config.toml
n_layer = 18
d_model = 192
n_head = 3
n_kv_head = 1
head_dim = 32
d_mlp = 512
vocab_size = 610
activation = "swiglu"
norm = "rmsnorm"
norm_place = "pre"
norm_eps = 1e-05
positions = "rope"
rope_base = 2600.0
rope_fraction = 1.0
qk_norm = true
attn_scale = 0.177
bias = "none"
tie_embeddings = false
parallel_block = false
init = "orth"
init_std_qkv = 0.0267
init_std_o = 0.00445
init_std_up = 0.0267
init_std_down = 0.00445
optimizer = "muon_variant"
lr = 0.0114
lr_mult_o = 4.0
lr_mult_up = 1.34
beta1 = 0.95
lr_head = 0.00844
grad_clip = 2.0
warmup_steps = 118
schedule = "wsd"
decay_fraction = 0.925
decay_shape = "linear"
final_lr_fraction = 0.02
batch_tokens = 65536
seq_len = 1024
doc_mask = true
train_tokens = 490900000
steps = 7491
dataset = "wikipedia_en"
Each number is 500 + 25 x the weight over its row's rms, rounded and kept within 0 to 999. Layers, rows and columns count from 0. Numbers have three digits each. The size before them is the row's rms in percent of the matrix's.

# layer 3 attention output (transposed), 96x192, rms 0.799, rows 31,63,95, columns 0-191
097:516457532501492499517500488590499436498503479519507506497477506538492506506519516509500527464469475494484533515493481537496493482493474485469489503501513488499503503535482464472468542504539444529529503502498478513483483492486482487480483529547496512505446514518484549505500502491508515500521504513506499493515548481546482527555472507474525507530535492496540512485451521488526496484478497492526521499525498470513496468455546459495492499502449488542514505459493503487520505500467467496527529491498563513518486473446488455497480538467490522514492498474450521475500548523459530490
106:489521493504486504474533480500493533505468492527483529513532533524521470521469507560503517499493537527506498510501535453507529489460510505458502484544493511529503545456504507507497494497505544488478521507505497475487506461563488509517514480485531538487501474454552505528496474488483495472465506505462507493550453516501512482512524491560509505512551509500468514545524502529512492433474490492524530528481474530487491496483499536516504489504535484449479511487448466511502505470475488508467523517489484503474506494506498517493560476491540477465508567523540487508523461517525476490
108:511472505532502544526513509468510484511509538501459465474524489483454498493512513439492485497498473513525465459470458512466459539515523512502509497509505498429519473489498504482528488478472462475491513502517509491520504526469508499519497509512533456495490524532484435478571529520495486530522468483504462480480490506455468483517497513473502519480488478542503467496520505469516501544526478499512464507499519519476535494573524520478543538505540507543478510518524512520481484484539496476510494516502524514491461501482508534553496500499480517486528482494515505523482483571477507519
# layer 3 MLP gate, 512x192, rms 0.212, rows 0-23, columns 0-191
106:474501478489488496518496488529499486506509500496501505502478529508490497524513517495499449481540490501475515517530483475510468456494473475470464517500452476475499573469452527456530445477472482528488542523488475508515465500471534520516483512502483522519481504503494483517521524537528467493545502537475497520505453493470483496437531503513474519492490532484510539495528475468503509494507476479473460497520556504485515477497506461503514499534504498503470509521532558508525483482526493486470453458479548479488550467463502543476491504481489529487475489436468485496475496482465516500
102:497488476456500527480502506540541547495460516483493479509477553487512496492454518483479518521498477491504507537511488528487513480446493491479536477481453456480494503505524500564504529499513492541459472508487516506526508470513487472433464493462464504483471509522500497500522548475519460521532466512481510518466506532466500522537509495491482462522555507523491493462455529472500506493470446504495509505457484528472453496494555510513484480499502531508501550510482489492494512480494478515481503493491504497501496499480478473426472492543529515468510484465494466516502502481460484518
105:502480525470478503487481490499496491491510483525525527516545493475520495512517478521503518479552514498495510493495475474466486476512524462515508485497485518506504496505515469475541441449497512485483534503492507506550512526521531484544533497489516528509521460502509503532559447512518492502448442505479481531489462488493532530480521477478524510525525473490451485530525517489534469560507489520504523495492523509470542505482495481499450472521490498441472472529498458519473503517471500564562480531480497502504474500508478508473513464483485528480480486495550536484516503467509458487
113:509492524478507528494513480482470437490491513517509505517499508479466492477484524482466523509464452523477558489493506503485484492516471509523510526448499488475460472470491489470513559535485492487530453473530509495525496489465449486551490497448531501467501486464480492491504488478496508509473542539490484512502494544501485495523484586528533462501507501510507497491495500480484477471482469536513525503500489463497522432504549522491458498554485529515518532507491468482523516485467483532541505515480500508504491497506488441499493526558491464518516487492488476504457491500496499476
102:508466511485510518527477467501496508451559475508524499479464478476472520502513495498469546488480472453448489499540537531467475493520498504486543462534549485516503484543453508526479518516553487501516482495525500453500449491467518482468477524482510472514488487498502508504515499525506548493571540497509490477528509496520504503514494482512504498508526506476467519477479506476545529476494477491498496488519537540481492535543489470437485507517504509481504492443481532482496471513517508456515514506520514524488527502514546513497503509527493512535477450514446483503450513504507532481
087:519471460510472502485475503507536498502497472497471490524474505498486519521467525464570503542515530516494505524493511489516471470550465462483510485482503540503536468460502483525474502490485490505509515497525530498467456485492498522519513487549546506498488487451479527524473485494496507526514511489473489523486509490545463518479477500519514549470518463507538493483521489486471461535534528530518491472511489513493501518540488540554511523523500512490490524510543512454494484475471505556538505478489507509514479513482516535520501556480480498523454509479561459514537531543536475484
104:571504510515500506488510506507478503498535465508513512475474503494493509487546523481519462528534460542465459509529511492450501489505533512506503506468490479506507476533518495546546502456522463505514489473493515490498504505479501513502480552494505452477509494508488510551479504482454490475535535497520530501493462535537486500511440544482547494520442526490513447480449524472496537479497473520523530470515519482469511535541490505501505483533539508492520496469480486513481522492462487545549508552508494483507467540503509492475501493543478506508509495480480527499458476524496512519
098:493489511470517503517481553492502503509510546495507508491473493472507492456502510459447562472535508502480491492539488523475498501513479510491522491491498494500454533474472484490480507467533494487482448490477507513478474497545532538467490509517490518499489535509547468493525530471489514456527503489492482466505465515498500461477472511507457520495525431465516541504517490466555486560511515512520477474487469497479501483531493497458492482511486561493460492515554487491524498487529460468527413479479469476491500514516518486515514501493487502522518538483468478517477525489498499479
104:491503533460486503513464477487534504550546520496476514483537493481532488512498454502475486492477485506512508488515542525497498490532467497503542547511508490480491469519495461506467516491472524484515501479483519495525512477506516499456485526486511485476516518497541486479495485486475568501504508493491496533443513511493474470573514488483477530484476488472511426504528543494491525485527514492498571491485524521490517475505481550493513490496544484507520521475479497529505470455465495500535453535469482519480485512473501544496513503545528465507468462526472485516517445475531486499
106:481485474472526545454517499488471522516497483486554495488526516472525495483534498467449491477448519521495514494566526538497495498494519519498469529500509512539482497490501542533485504460518494505539489471534543479528492509557479466505471492512473451517513460527494507489481512500458569464469474472510494525515481518467479529482520518494528474485557461521455509465523505476521534473483449452508518453522468481480500499520512501500529499474530499484478499534478489503526478492455503500460508496540502499480485515470481474489458485486504510502508532493497512536488514500501503474
095:466489453531488481485495531440526470480514473469527467502497502503508482485487500469482474500542424511485490499526514513457528513487510461453514518484501524490513492511532491512455496499574514515530484538495522519483529482487492507515480481514512505487487477547472517493520460501489524471495508491513484479484480492498539530551489494543488498510459514481556445558460532479488475514492510526476497527533504524477507476472512486524548477527457518511477482485480531520499461465496495508525474457494512502483475515538494531504491545541480475482534504494473482528531488473508493519
095:513460535499492557449516455511503506454500462535477538442510504497531456477460441482487514515554513474521494504497503503523512495554514476514523465510492462504519460482519488495492480513528464509491492478485488455479548481518480508510488473546516516486509486500497480487531520512506467493521492487522484528481512495501489505507538524493525496446537456517529474498504501487494505501523477535531439505482494504458568509511440525523465455517515500463498466473515495521469516485487482538491489508511504502498515488480468539486511481490450509506523513495473534516506536523515485526
111:519522506509519538543464507462490487531482515538493519517503511473509527469493496506481506520490531514501451459528516483487477506508511502505525502450497522477529465550548446501535495544507503474510508455520510490468506439512470503537510496498508487478468481497476503479478477486446496500491478517482525530425474492488531501515476468467475504510507543472483489536518515494490515469522543546517482510475500549439485506509510529542535505491532513498521455484520519507475503494508453523525509498510514468501507509492490531470499537509485478480444477557517458473478503482501498517
106:498479505516519547487491493470486496489519464546537478524465548498530500441481511473482491491503498456500542490550503521497517471471536521478480526536519499551499478533471499466454515489526461544519487549470504468503492514546492489509489492523488521462482465531524484510462512502483515558513490483463473510488521448489488500497496499447517510503508463508454459519487518486529512508492522495540475488524492481553500507498513497465478510525515479465468454500503500487475480490515512506481473493447457526503460527503497486474486508523478550481456493483521505520479497460522501473
103:505552482507552502543460462496494527490503517496474516506482489432462558510473512481500479517524470517521485445482512500511515484527544556520510506499499517496510460479516497482535472485473486527482440496510517504515488486491543482540503535509481445510500532532541481457526494499491543507501513469480507505474477487480491462461464455470517525487524500489502550474513517484547524527486473510510481494483468475482490534530518494517493487478515527463521480490485554477504477518511515448520510461489490524501534493535526498473510489554498487491524488526490494509537484480513499460
103:494515477465471543489529501489505508469478510516497492533511504480522480495518523488475470481522527500549484528551523512483488450526526558485513513500514458510537524465544517495516498479461494537511515485549539451516512454532482500465545464490503507500466520493499492490482469466518461473519523522531534473449495500453520486482544526475530463500502513502540520471508532545509544503497463507496489462514510525453517510505517495507489507481506493453466492534498482529514510499454510484514489520523517507542515494539502502480491497521471513490514491436453471525493467508501479474
111:461476516538478478495490505485511465465511509494546472472508504501491470530473479521486494519547569524542524521510536499474491514490499501529477501515502500507460493483518557466507477504491531501509496502489494539544511583488515483511480450514484541457492498489460528510536491525477503508479490499459532483480479505477515510500490490466517484516529494516524523535526511526493502532486491548470523500503480536540474447513487522499505471501483514464496478510485529524484484555523512505457480519495526520550468539464474482510519528481492460496495544520502472482485490467523534448
104:482526493481507502537538510477514464498497538467524470505511490498523497521523526473484511479519465505529526488502502482537557466511499471496485524496454440512489488531499516518531542506479491525532486534499517472535486503504471496497474483501488523500462473482507498485507536513500522526540468496530448472545520543457505522547509499466487494522526499460518505485488447490488519512483451432503492516476496490495467491480503474496493506494512530489482441524531460543511527509475530538487498498480465477491429548495477501499527486490505482472484515456496505515519459536515486547
095:480489550540509510505478534562519497513531484512464498514509516515528464467491499511519509543513508497450488491513463497544482475472475481505479501488440508490500483488526506542515476495510486505518448508515504458499529528525507484451515496504464480488521456489466511484480480472492522480545474499495499477509506504453506498541465554490493430450494493507522502488482527499518530487461500520466480556482482501495510495495494509461476514487501489488472530508490506476502506497489464437521506491519494527491528490492515517518463501525485453528521493467482456530474535449431511478
094:491517492532544496551538478468472508486512474492490483478454502531460508469463535519480478497501481526449504482483486500468524500505513497525490523524454479464511516467511539507534543560503495505471474540486582485532487500456517494491512502508499439501489451532461509510515483482524506521478527481505507479521442489472505514472502477476488516493517523499496503489510515470516518519547536532453528479478465480517489498528487515522469460521450504492484515512519509490501485537487551530481496477540527472507506487531472497491513524504525534494525533485473511504501502498470545534
111:542518506480491503484527497516576480486502463524500496459458513485542493483534543469519499520537466528504490532501578490507525498480560527491539539496498492435529515474502494486478529484473504502500478448500547477543491494465507527498503557502520497527499534502489470528565528506505511499467510494515478530527477524511520525500495515509515476475514476512499501453505469528495526539485484516501457506491526497473529474482496480513508487489471519507506526492473451497525511500478510529475500502556528535526472458544470491485526474532516493505505497512509498491513512531506481464
096:497543491510470471486487558452546465547518522476546509469519491502502474443500530485527485499532528479495497533486515464534442480548475465482500501484486535498519474467466495491456527527482534536504500477509537481463497514499462519483493506514523479503478499474506485514493481513476499535476477493525491512522496521434536515518509509508506512465506482513481539540561508514546506509492490519535499501462481535524531479468495541507514519516501479493482535515540478495488472466478476492478495491477500475472514530461505487514550518494551512508486508496549502505508482537535489470
116:481486504484483508494474551487494483504488495458477457534507518490497480454526522463518481496517503524499418510522510482507526490473510496458530543435512526502495467451502505491515518526531479519535458461504522485465517489472492467533490490501498530507523507523474491503492505503458472492478463445537454460444472512460473509534476524530517512510471525481493438507485497459499490529525520512503521516539475496440500517565508526462503508485523513487510537507515508506480502468469521534527517508537509486510511539496485468489505494523501502487493530497526476491509490529477481513
103:471514486505528499490509547514496533501476495451466509472494465549501539519516527487554489487487520501446495450476464501535513491470541493503548528490506518483535528534497495525511523528479521504483519469526509491468472484493513477491494521485464472536441449562545501496531519463477498491501493466490472480461471494485450491491484497525481487504443521511456512506528460489454502551530462480506526491517497480520502509517507533514494492492504463459492534481495503451501486508506494486484465495522452524451514480495496505499518526493499480518537518495533500521521468542503502507
# layer 3 MLP up, 512x192, rms 0.216, rows 0-22, columns 0-191
110:511511490494496491513451516498497474477466469533507507524531513481502498519501475490459528503465472519519496491449531501447493509483520481575499456537515538469501485503492502464525462484482479494512496492567500469487492512466475512542530488461542517515510480506502502499512500486491517525461513501532520474495464483532535461519522469504532494576511488509512476484504545461500452504518485533503523494507457513499490489493516494537509524454506488486518507442468465498523497501522492465529531528495487532466471534509465479513518483474524493517534483549504538475491490482534459515
098:489511507467459498515443515477489528454509543481496566515504445495489469511478470501506477484506533475492499483520494474484513539552495508542493511469484507524539487512471518508500447568479504521491538514527515504503501496496487479507458494512517508475505515484491478518509510466507529502433487520530510441467509531494500469536514447529483530490471497489525491493506512466508478503473543501490463495537503476489482537506459511521517484488549499532483488562524463517498515467526511475522509503480488461556472468465488477464511495488478484550500500491505529489494528515523491484
100:472516495444502463487478504483527542477547515494516521508509471489524474489486485562534535521553530465483513531460506466511476471491502441487460491539501485478465499518485476512481474490576515445503505474500462474487544489483532447544505506488493484459476490510555519480530496480488482477469452533510488522462494519548491455481497483533500497522489474522493500501488488512522523500524473517495506519502534521494547509543517457524511488490503491526483479526469482529501520516487498516537498490480502498465474461496537469494526495472516480490509462501522473513477496494496515485
103:478575510488473504522482504515500490484492489505512475542500489516480447489509494472493482472456502517478500492471524511454520471517452469516420483461472497543416490469497486523512532536451532504514445531512466529504490478506463490520488488527488539509514470492489488504476470542503502489480485550540514461487509512536542540477495484488483537485512464485518495472510492498486536523510532471480469524501502507487481488508508500538487522506475476510470543500523534481464523501525527485517520485498482489527509448485468489512514487498536497494495482491500480454489499495503527454
094:484477460527534485494463524507508493495463552534468492494502504540526507489481462502516473497490517489523545501487472523460479468479477484509522513452472478521543534490535527516523502504492502493512493514551514512472510485486441482535529479471465484516547513478519466453467522492488477539513471521500536503499518502523530506519526538508513537520512500492484477499529466535473500501473481482486473526496499467540503472508521540579479521501496494514516496494465502529532490484529499552437537517514498500517501475483473534523549450450490510463509499485489509494539500482509499499
096:503485496487480507499474522496532504487511466500492483513473546500512534529460528446532478527503511505488492484506513506544490510526462473491504491489481545495511482472518517506447472472503474526476498493523509506477466483451537523512525527539504534523522469468464513494513508475489501530503503489477498530503518467529470535486464496498538538483524448484555494478510449466481489538525487487526491497554500492512506498523479492534461542507508525504465531516550498461502455483471497547535544465484521511491506506472482518525507551494493502522455498442519461526535528533496495493
113:440512529486504481543503469525496534467491479538494479547512491495521476475492487506526547490485492522529542488496469503534514516484470470500477473527497493533514497488503525492465490497537575469499501506505500490499504465503530467494518480488514507528489482506489480477536483487542505518439462497446493502546520469487468509500547488514457524500557484524545570468549519498515467509516543493513460509445503536509487474516492486485526516492498492515474489508498518540493501538535476495460524479475487508518488484524499465505514532479512506521436501496466499491514486525515526509
098:502462518434540530465508517472520489479456502456514537550462503491535543511461480518528554492498482515485497508494502489535447500503494477503498513454464541515504499500469515550450468537474504504514483510488521491501488505526453512525509523535532490517488486491504483511481463504503537477491482504509495533555489518523503515471488501510505505514486528494544509566523468476482469498472464505502486509482519492521435531505487509465493496552528536537497486507496472496504480479545469501502478515456476524502550510492521474521510535523478536489496518486509480517488479526527469528
112:519495496474529512531544511501468533547493487497486461482481510462460507525506508505497517514487517531515460535483492534482497539482482511499477479506501485508470505460509509508481478475463531495495539496513503495447511506509470533503523491481547512522469480526505499515463471460512495506485525520502474516527474509508495499505499479476525519517503505546539529448443473501487472499501505491494520523518538528483518543460515464506504502555471437508487504459502562496495491536441505465520530485500479505507460534455467519465456464520470484493489492488543520505527474457486510551
110:492505478485499542497557534495489514524499493504540494523468555482513472500521485493445496501449489512510515532526515537492523474469477536492517501480490512513512535528499545498496497481496506530528510554498499465500492509533427507497500463557493457519514476509503476479469510505477564483473456476535489553504505547505512516512533500467514498503536449530495530476539507494523534508477472464480519484496510476510506500495465494502516505498548480488459519535496475485522496495516516499464488535540456485516471479459456499465495500503501520483491553505486508531491513531488523465
097:497513512534458486481491474439505544513558473520516481500465479481449511516547472525489493475550457538502501529498489522476541519480484457447522508502542540476515549464505492493517499467466503467543509512531474528490511462498499538550484479521518516517499467485484507504526496528499485526469506501520521461539497487518513524520497500495516476505454464476550491534492504529465485527547529484485503497550483507492499483497514487513516459507488525468488490500500526514456446482495550493504497500508525520448476500460502544482502526510503479494540497488529489490511487496516506522
107:497458517499523569475499455519523532466527489534457547480525489484517440489464449502472521511515504474514505517475511537523519486509525488520541469505502463505488468482507508476493499502519473513525483465485473470478533512513485512524515447541491562500506475477486490492548506517479478484534516483516447531516536519477508506468507529483511504441500447535549511481505513498499498511491496503497434483490489465501581496536477527513480465495490470490493485520492469533498514473486478532455483496513493492499513497511484520498507473486449501498508500503488527535509511490492482528
110:481509475509466482453448503487507454493476521463515528530468497499520498455536473508537526526488472462495469516522499533433514519506539501511493472486488513490483516526468487495497544470477497543495543493501548498481497538543509483479476516474485546538471473496499467513486464548495502500516509529456533570497468494520496547495455493495513484511510481533487493519475506500507522484501497504538524518489488547493492505480527539549502494523504542500467491476497477494525530498498496507525512478506541488526513527488482537522520495493462482426486476528506493504469520475456507514
104:529458498485519490536451512470511455481518475519503463520483488527462493516494525515498458516532501533498528480536487538510534516492499489465490511547556501512533472517502493458490526492511490557480495553476535502531458514487487486498524546497492481495510528560529481492469519519509496517501465506494505462503526499531524530498479479455515474526511532503487505466478501500495506501536457482517479516506501469517491440513503505471469546488502480457488475496535511531488422491527510479506485503469498518498483507487495518520496535471496500453476441483535504511479523442501524487
099:482477482470493470499485488471552505523467531531434477538519498519519546518452474501540507484512444503476482462498478518474443462512505491520537524468501495510517491483502473516499514449506495481499496437488501509522489500465534486483527540487491463508494550539574513484521486492505465493485502489507536479497462506481519497519498531457510486502505477488442442474529540532505513507489478519522510468490567510494507514498476508491514512452499503506493508526463488519479538542495502508525503508502463517483517501519518492491541478511523525465532492476525471519490499496541510513
097:447501493444472472496503522529504488503503477499515489540485504505509513520502523535498510507510490529490488533519496492525550500497494518489458532497512464506509495468479457503518552491531488518528489522545518502474449522486491489502471500505466491498479492496466503466497471494501498494513487508495497531527512540593470525506484521504513504532496521481531493518551502538534470509513515535510500472528530509517506514536504486523520468518504572500492485475532523575479524516536464501485459522482482539496488481519531490466487529509463472526520441499552520503475487521533521543
110:491491519503452447512480506525512460494546479526495465476512533480469492533507509509486494509509514481516541535521528504507497532494526510511504532478521511475485471504488526432504509474488482510494521510481515476542550533456532517522503491473456522466512485535465496475515530487479537538507474517502537469475496489500479540509465497485516496508501481535467488508508527513468487498504523500476511535499508491553483468438469482530493534477527513431515508530507505463488481501529495495450472514511497522507418517483538494517518507514528432500511495496519483534508504501543510465
111:513459433472479482489544503493522505528482493475495554478511458518542487523463510477496507436494543501489479467472493473516487467540539555488518506524481507497503470505533483513497492520460510505478495498456562496456472484531501500471474510474472501527526537483531474502497510500501502491490490531542521468510479472490542503539497497505533494460470498468467534473518514533503491489468491479547459499503485522507508508471525470517431521494508517509504497527496496541479502487544503521465481486495497483490501487528528492471555518528514511507489515484556489524525451513509487525
093:443492548531528506533506522506520509506536529499505518498538511508475505466464485530508506532515491500455503508473463493511476481478481486473492509493473531504479487455496553505515466485504517507518494513548490495484543549503507522491529524510489508473520476492460489500518482490502556477504490503456514474529521508476526508531502547468451453456503495498511472475491501507498524483479507539491489558493458562491533498474498524472479486503466446498461507504491496506515504514529479442512490509492545501477530516481544495519499476495480438523520477513479499521462512472438536503
090:485524474534543496542531463490466524476509485483497473486448505514472519483474539512479490502527494492462495502476491484454521496501517460508523519508462499461539504488522499518539542551485491482485468537468564499503504514481512506504500515520500457515473470518468520499515491466515503521478517491499487508504467498475522503486494476481491516501461537501494532464519508477486529517529526541464514506493439492506489500517529533515475478506451498496463546531522507484506473529486526549479523486544564445543481471519488497488533517545495518482523528501477502477512488494447539525
111:541533531475502487486536491554516488475521477497519500461458508486499476518553529529543479511524483520527500523476564490536506465476491531488505494490504515488550510518515516479470520497477487499493490492489538452549530481464529529472494537503498506519483544521474499527567500490471520520441485499501478513520495503523514549466526503483498464476502484496519516468483454527505536527508472552526486492498556496488558504518516474499476511497464493495545528498492490507508472521478519489481459506563486493479452454528472476478513494501500484519509484524495482519516493507506511496
094:478492543474502516492549467487476528497525511511519549492483491457451457495511485500478533523491510505462495507465536502501523464466520469502503484474500490522505522466446488526469510492480494453500467509536462509496498489514548476544525522480458458535515517547500429469465517553477479471531485462500486470526530492515533454468505488460495494488501479527502498479482499488491501430511499524483531492462489508502498483548500530490508523499521488474491502487489472490492487535491479464493487466502446519520480500525539483518517486509500501502488544530462481484512496462476474519
112:523511549494501479472523525505490505501533475491523518483526517530487456565483500522495540504517524483495494501463499520542521479464482505501478453555528493504497540509536512515484474468521511491464453532499527482495474517524529465449512527492484508553506487489456513473536462515520446491519472500467490473526529493503471529464517539490522479505498516515515513483492540534498507507522491535444506500534554454532485489505521456497509488519510492496517527466482486472499545530502510470490542467502434527488487515508483448501467492504475520498509519474479516483504499506473486470
# layer 3 MLP down (transposed), 512x192, rms 0.0906, rows 0-22, columns 0-191
105:497507485529503490524517498512486524523534520530502479479495471464453491501543464524493502488440490487507464496488528442485489534449507450477472475525523507541465490472513480473490502521497479485524475464483479486493532495484510446543442496467547514520497484475505448474468454526473483520468512482480481496517469466563502443504462489528502513501533497509519506531544489484500497509497495485453494528507514457509535483529502494452519506505489494486540479506481476513522526510480527497523494485478508519471473487486524527517538481525545493528516502496486524481446527525515503480
102:494457461462558490512542506519507490502518493497509468497501513531481475502506542525521491518519514462520488482525496469491464513519502525520507557522491489510510449514493477523498503569506508523494525494494508506512503463533542492537465528522478489534497467502525486523496478502449490513481533495590468474454535519494451501523480489483469523469530477530508490483538494508526488497475489477466472454475490499476509487528542522498537490461513512491489465471482481514484489477494495499520493456494484548545549523519498485508521497487501516491523493511553535500521488517444494477
101:525512487527532545490499508532452532483448484461521525482479466447494505459493510479499517507531472525481454544475480522484518468494478519453502500477525505479511520473524521507531482464528512491475563482519505471470526498498483521521550485472488517486531517498504505508504472483513524444499519514478524502463481515506538559539521436502523495510503512503495519486494443483495475541561525503539522527504492479473550517473489534534484476509530503466504521500524544528458518496509480513511471546504466483499483491498520514491526474474519489470506518485510482503521499485497538495
099:482514517466482489507512478525499486479470464490511463522548487556468496478487506494482498468491495506499478487525463516457546491496523488478433534468483497495482501505503472499491484494480520466431454522531494470489472518485412509555497475527525546476477514479474484509414481491512507499504513523511564477489512498506493531476512532522496449503530510466495506485484537487500496513538498477487496487507493493511521502446515520520493536517465504503516510470458513487477525490513500458524527479490486533512521484510507488494563495513509470537514490513526493480487523521506532477
097:524497463574493513488517516530492476509552490523508559482487463509518509503530460484498480475488512533500519483524463525519503480490494513513510490499503530539524477572492505472476494506460515478472520492500478467510534526503506544500521475494478478502503512538514529498494495482468530486516541515453543487514534488535510497476448485532521535500514461467488495456462439483462488461541475519485527518502512541485508507533481502468549507499503519507464475487501476493461481501470497500503499501489503495519513501529514548519518519542501522487493556501496519534518480515543555474
097:526505517464482489522510489470530526473502481503501522515484511479536523507475527506534508458469477514478467478496496480511509508515493523525494535482439510472521499523502466521501473499512473530453501486511501540488525538462490511515536513491524536507462466486490536476422476490474507486476539521503511476508483477489490497473504466485539487482516512491486485446531482508495469531517513477537487484481490509463516528528490473522497487506494518474500481493484526472536499512499551462527465460480497515464501493468513547462517532497467480567505479455497506581508515517516537449
106:514470511469488511530489493544503497543529487523507505533496528441509498500474448497455495502510469483518497532499484480510534484476500478521469511462522471474482508492505485534502450509502448483476500537502490496503501511479529489499486489513498498498486489504517497480532513494487473453453501496484504504448516498497486548516488505473464473486570524495489506516457486482464495526493500487513444528485477475527550483520494526535426542491535513467489493527494515475491505515473532518496440512498470554477524470511504487503458540469482496486456560554473510506521494511509496503
095:537493523484526528490450502496516510471481461490499501486500492480517498465496488550480499553529476544471477498492522524494503517486499474439481526515454477527500520493462502512468507523534533476549554505505516507532490512550502479519469480465510494508514540509518561491541505511515506530500502492509490488496495495515470474507471510514531490477466459514523555478521492446497503524552497483497482488505498532549495453470459498482498465497496526516522538499507522499530493513495463472469491537473488489506454527494468479486495544471521514473475550511469457503498463511496464540
109:492514552526515458519485476476465539526518473496496476525526502504501495485473542490502500530523544493480520527470493516463505515492496499530540446512469506520438488505486489493537491490474476500536498554512535508512487463502519531505518494501527503527469492529477499554513508465531458529453487475513502513492532504532479540492521513482514508497520488524499474455472507485530478463459480519476483500484522492527474472473474521463534495528534499520477528476497515500542485516508427493507503454528487464534490482473502503467488476501494517476482553506511560541485504489462498540
102:504489511468515547500483473512531545516493488505492500454508522516521451470542512490501480423479531516497511475494490495458494471505456490444506505507506536510437521473489551472443479538509457508524503513504506486521513563524499509489490487477516477522467503514495499443487460485457518477486516475478526528480471520470501530489507488508518503517520478488459487478513507479522511500503466496518526545524489496487510468514495493511494475495501502542474501527517540530484476504479531501457525484515516507470497540466462492491513504516554517503503485500555496568470511510536508466
097:472468526510509504454517458483478474504497469478469486501505466475497492531463546499468478506495444530519469489494503586522495479515469484495496527512497527487499480483521536539499513496531535550482472484508494505484496503486486525548526481485468484489521513488472516486524507497520472517470527494490480472476496494515501500537464511441543524529490470487518524488460494445528458490526451497479524500477522532451486536486527520546480521531507469533484498506523485502513472544543501477540478514467493510502444490513466514500465492534477513506535473484466509503542509502503505512
103:487466523543494502500490480512491479492490497482468502483522459483484490479458494506503485495508523478511508480484521521472479478490500479493521478506513457516533467480526468459476524505489464494536499515492466492423515472515555528497504436490469454521534477475462474490515535468502487502501535500539481534505515489446538529449500514521522509474526462518490510471501530519510517510529496513504470525458525503482529487515470512543486499504499485530469521493494497558511508487465476536441487500523487470505498523452492477486475483506456467528535512533480553527485541519472494481
111:558509497513455486499465492507538538473471490527517501517536501484510508502491507523468480542513490469506500522475459498497473505484502532500497481492515507500474505491530500468463484502498488506498466514448532499483508514492499498519520549519500524490508489514528535462535513456526466519469501516536510518539489553473552509487515497476512493470549496555518499492508519497512542497474485540458518524549496524479518461487475452544472481456540504526478495521522479542496512506485500521508478487468508509503489569461512501533534495527463462518479506536480480500553530453473501525
102:512589510559543499504495522495510520515493500525545481534507547452521481526490500551483445470484515468518522495522502518531559486480512497476505484490514501551567521545478505497515494512496511500506507504486483469517517494522498471519498504551456502478508509516492457544530496502485503470506483534521511487499536473493481494515558502500498496499485490491478479502459476469552481500497541484498540530536542517538498500486468504499523519532480513510529469479498495501469486536514518517498516479491506516568459490548483472495509542522508471491492465509516530519508501506472500482
103:450512493518512503518485451487494505503467524499456457490480534512515559515488508505456489498509491512519519499480504523509489429521504454506511481529465502552509524515429508515511474560480520497477488456454493547500481475531486477512509493485454492503497515508532517493507467514488524523522498493495544463485433486445453503498508485497516516483551520531492562514547482473506490517514518495508487471467509482476501555486506500483496452522490503512500513497483544523469509505503516493498517479476508501468444518533495497512499514534485477488469510471528491492516515451503503476
102:426510477517484490464524506548536535497491503515503498525475473491503540517547492499523503474502471509486515514512518486484505530544469490518470514506519491518525466478455488489539536491518531477508524496538541501479490548487459483515489537514456467492527496483480486520493507495556488505552482463537534511499499538485504515505530472504528529452466514463504484445497503533529497525483503526513475429462527505496508491497524500464507552514533521473512511460513527528515467526515507510491437500492524518534490528486498537501504519518475477501508476508533521497479471484504498457
106:536500527498527509540526481448508520486465476536478489457476529522515498454499529497439509519483511510452493478510508476512511448534499501484493536530484540538519482502483471505518551476497418519521459485522465517478534493534468481508495484508503508554510491509515479459548459457502526499466493544480515500446505486490533533526480504478528490482503510487491513500448483505504519494511486499462466533511516451469534518518518484523494551465530509537459494532495506526506508536514501484507527514488506475490494512490484492506508511550496495532487487505507484479518519507547481520
104:540489473509465506475539460508527498479502495490486511490461467485477498511524478483525519550482453448486460518540564530497467470487505543507506489444509485503483500511463483518517497501488505476496510437473517517477448494475501449501504493510490488476485504489542509473494520496503501472492508502516473493456453485497536518488468469521565487468489448476497540521536534490479476518451510549485543513517527504513472484533515501469493491512502504491480509479505517486487476456526468494484469505516520528521497494518549453513532515549489541501484493520491500520519483463516514503
096:444526536466454478491526522504508530541481528496511499530542471518493507506513502480510507490488479482524527549527507479474476508487498438483475532510464514477514516508502536509514449496488553488514487497478466501509497502513497471479497520445488440459516451467482484520439487465534517471551477546515476513533521457500529479526499492482483485495484515448508528497488495489521495500483506506503526497505531545480500529525487486477481503537492418461498497489504546480507478535535484499478516489517491474467496458490515517521485472504516486494495471516551514518491503503480463509
091:482562511520499439502516465465498525473495523520521533459504468513511497485474515493502506565460471492489484439508497517503504487493544458518486533474479477497502510525501469516506459473483534474441516491532526511463521519489489524517508484501452445475512471475462507481466484499528481480538507493534529548472487491482508542506524502470492526488493531503465521484521546479482481497539480503513491541479484518476511509487556491518460490507483523563517524517518475507522480536472495520460541474504527530523536486476475527477497479534508492460494493513506516500496487499497504523
102:530527525545505481495510472490523494523467492496528477468496454465524495544536480514526506509490464516511433506499557470494479497510467529499476488514485483479460504522558493511455523533555521509501476495543507526505507478507492514479543539522471521554516513501487495543500500453547544483467509523472499557505520487525524524447521452518485529468504527493485541482482466486489502549470519522495461484472496473509534507488525506505470489477462497498534506486490495498528534499487562475528469490490481500523490464484475474505493480480490500522499499508521493500494538500524499508
101:481548494534549506511465518504544521526487492523526546520522481439469455483482560499485553513503512579488521543495540488525473520496459521491521506479490499523510521482483516527483509516499530485524519534550473495505476487525487495453533471514482502520516514543496486510521515517525532497495489513532541484511507475468493500516514535505513514498501519497490540525509493479493504528462522502466520499430478503506522513513499500518523516479518487510481481458470473528512492511512534528507488458535455519480487519506485491510443472523488489452543507506481483541465476476483532514
111:481491530506481453491506498460507489484517439478471519491523538525523484462489496514479505513523514501485494477469491528487484484509480454484498482531501541558489512486519478571489502526509490516549498502496493471454445478522480512540514497507485506514474489498501503462532448566548447481494513540481497494518530536502454552470473464518523500485529493489544505496463486519497493481470519513506463488455511491525511478524476444519510504499517499490499529506472479488515508455501477481451515493527498478519494485498481488519451476532510507496520477506522473513459517466523547491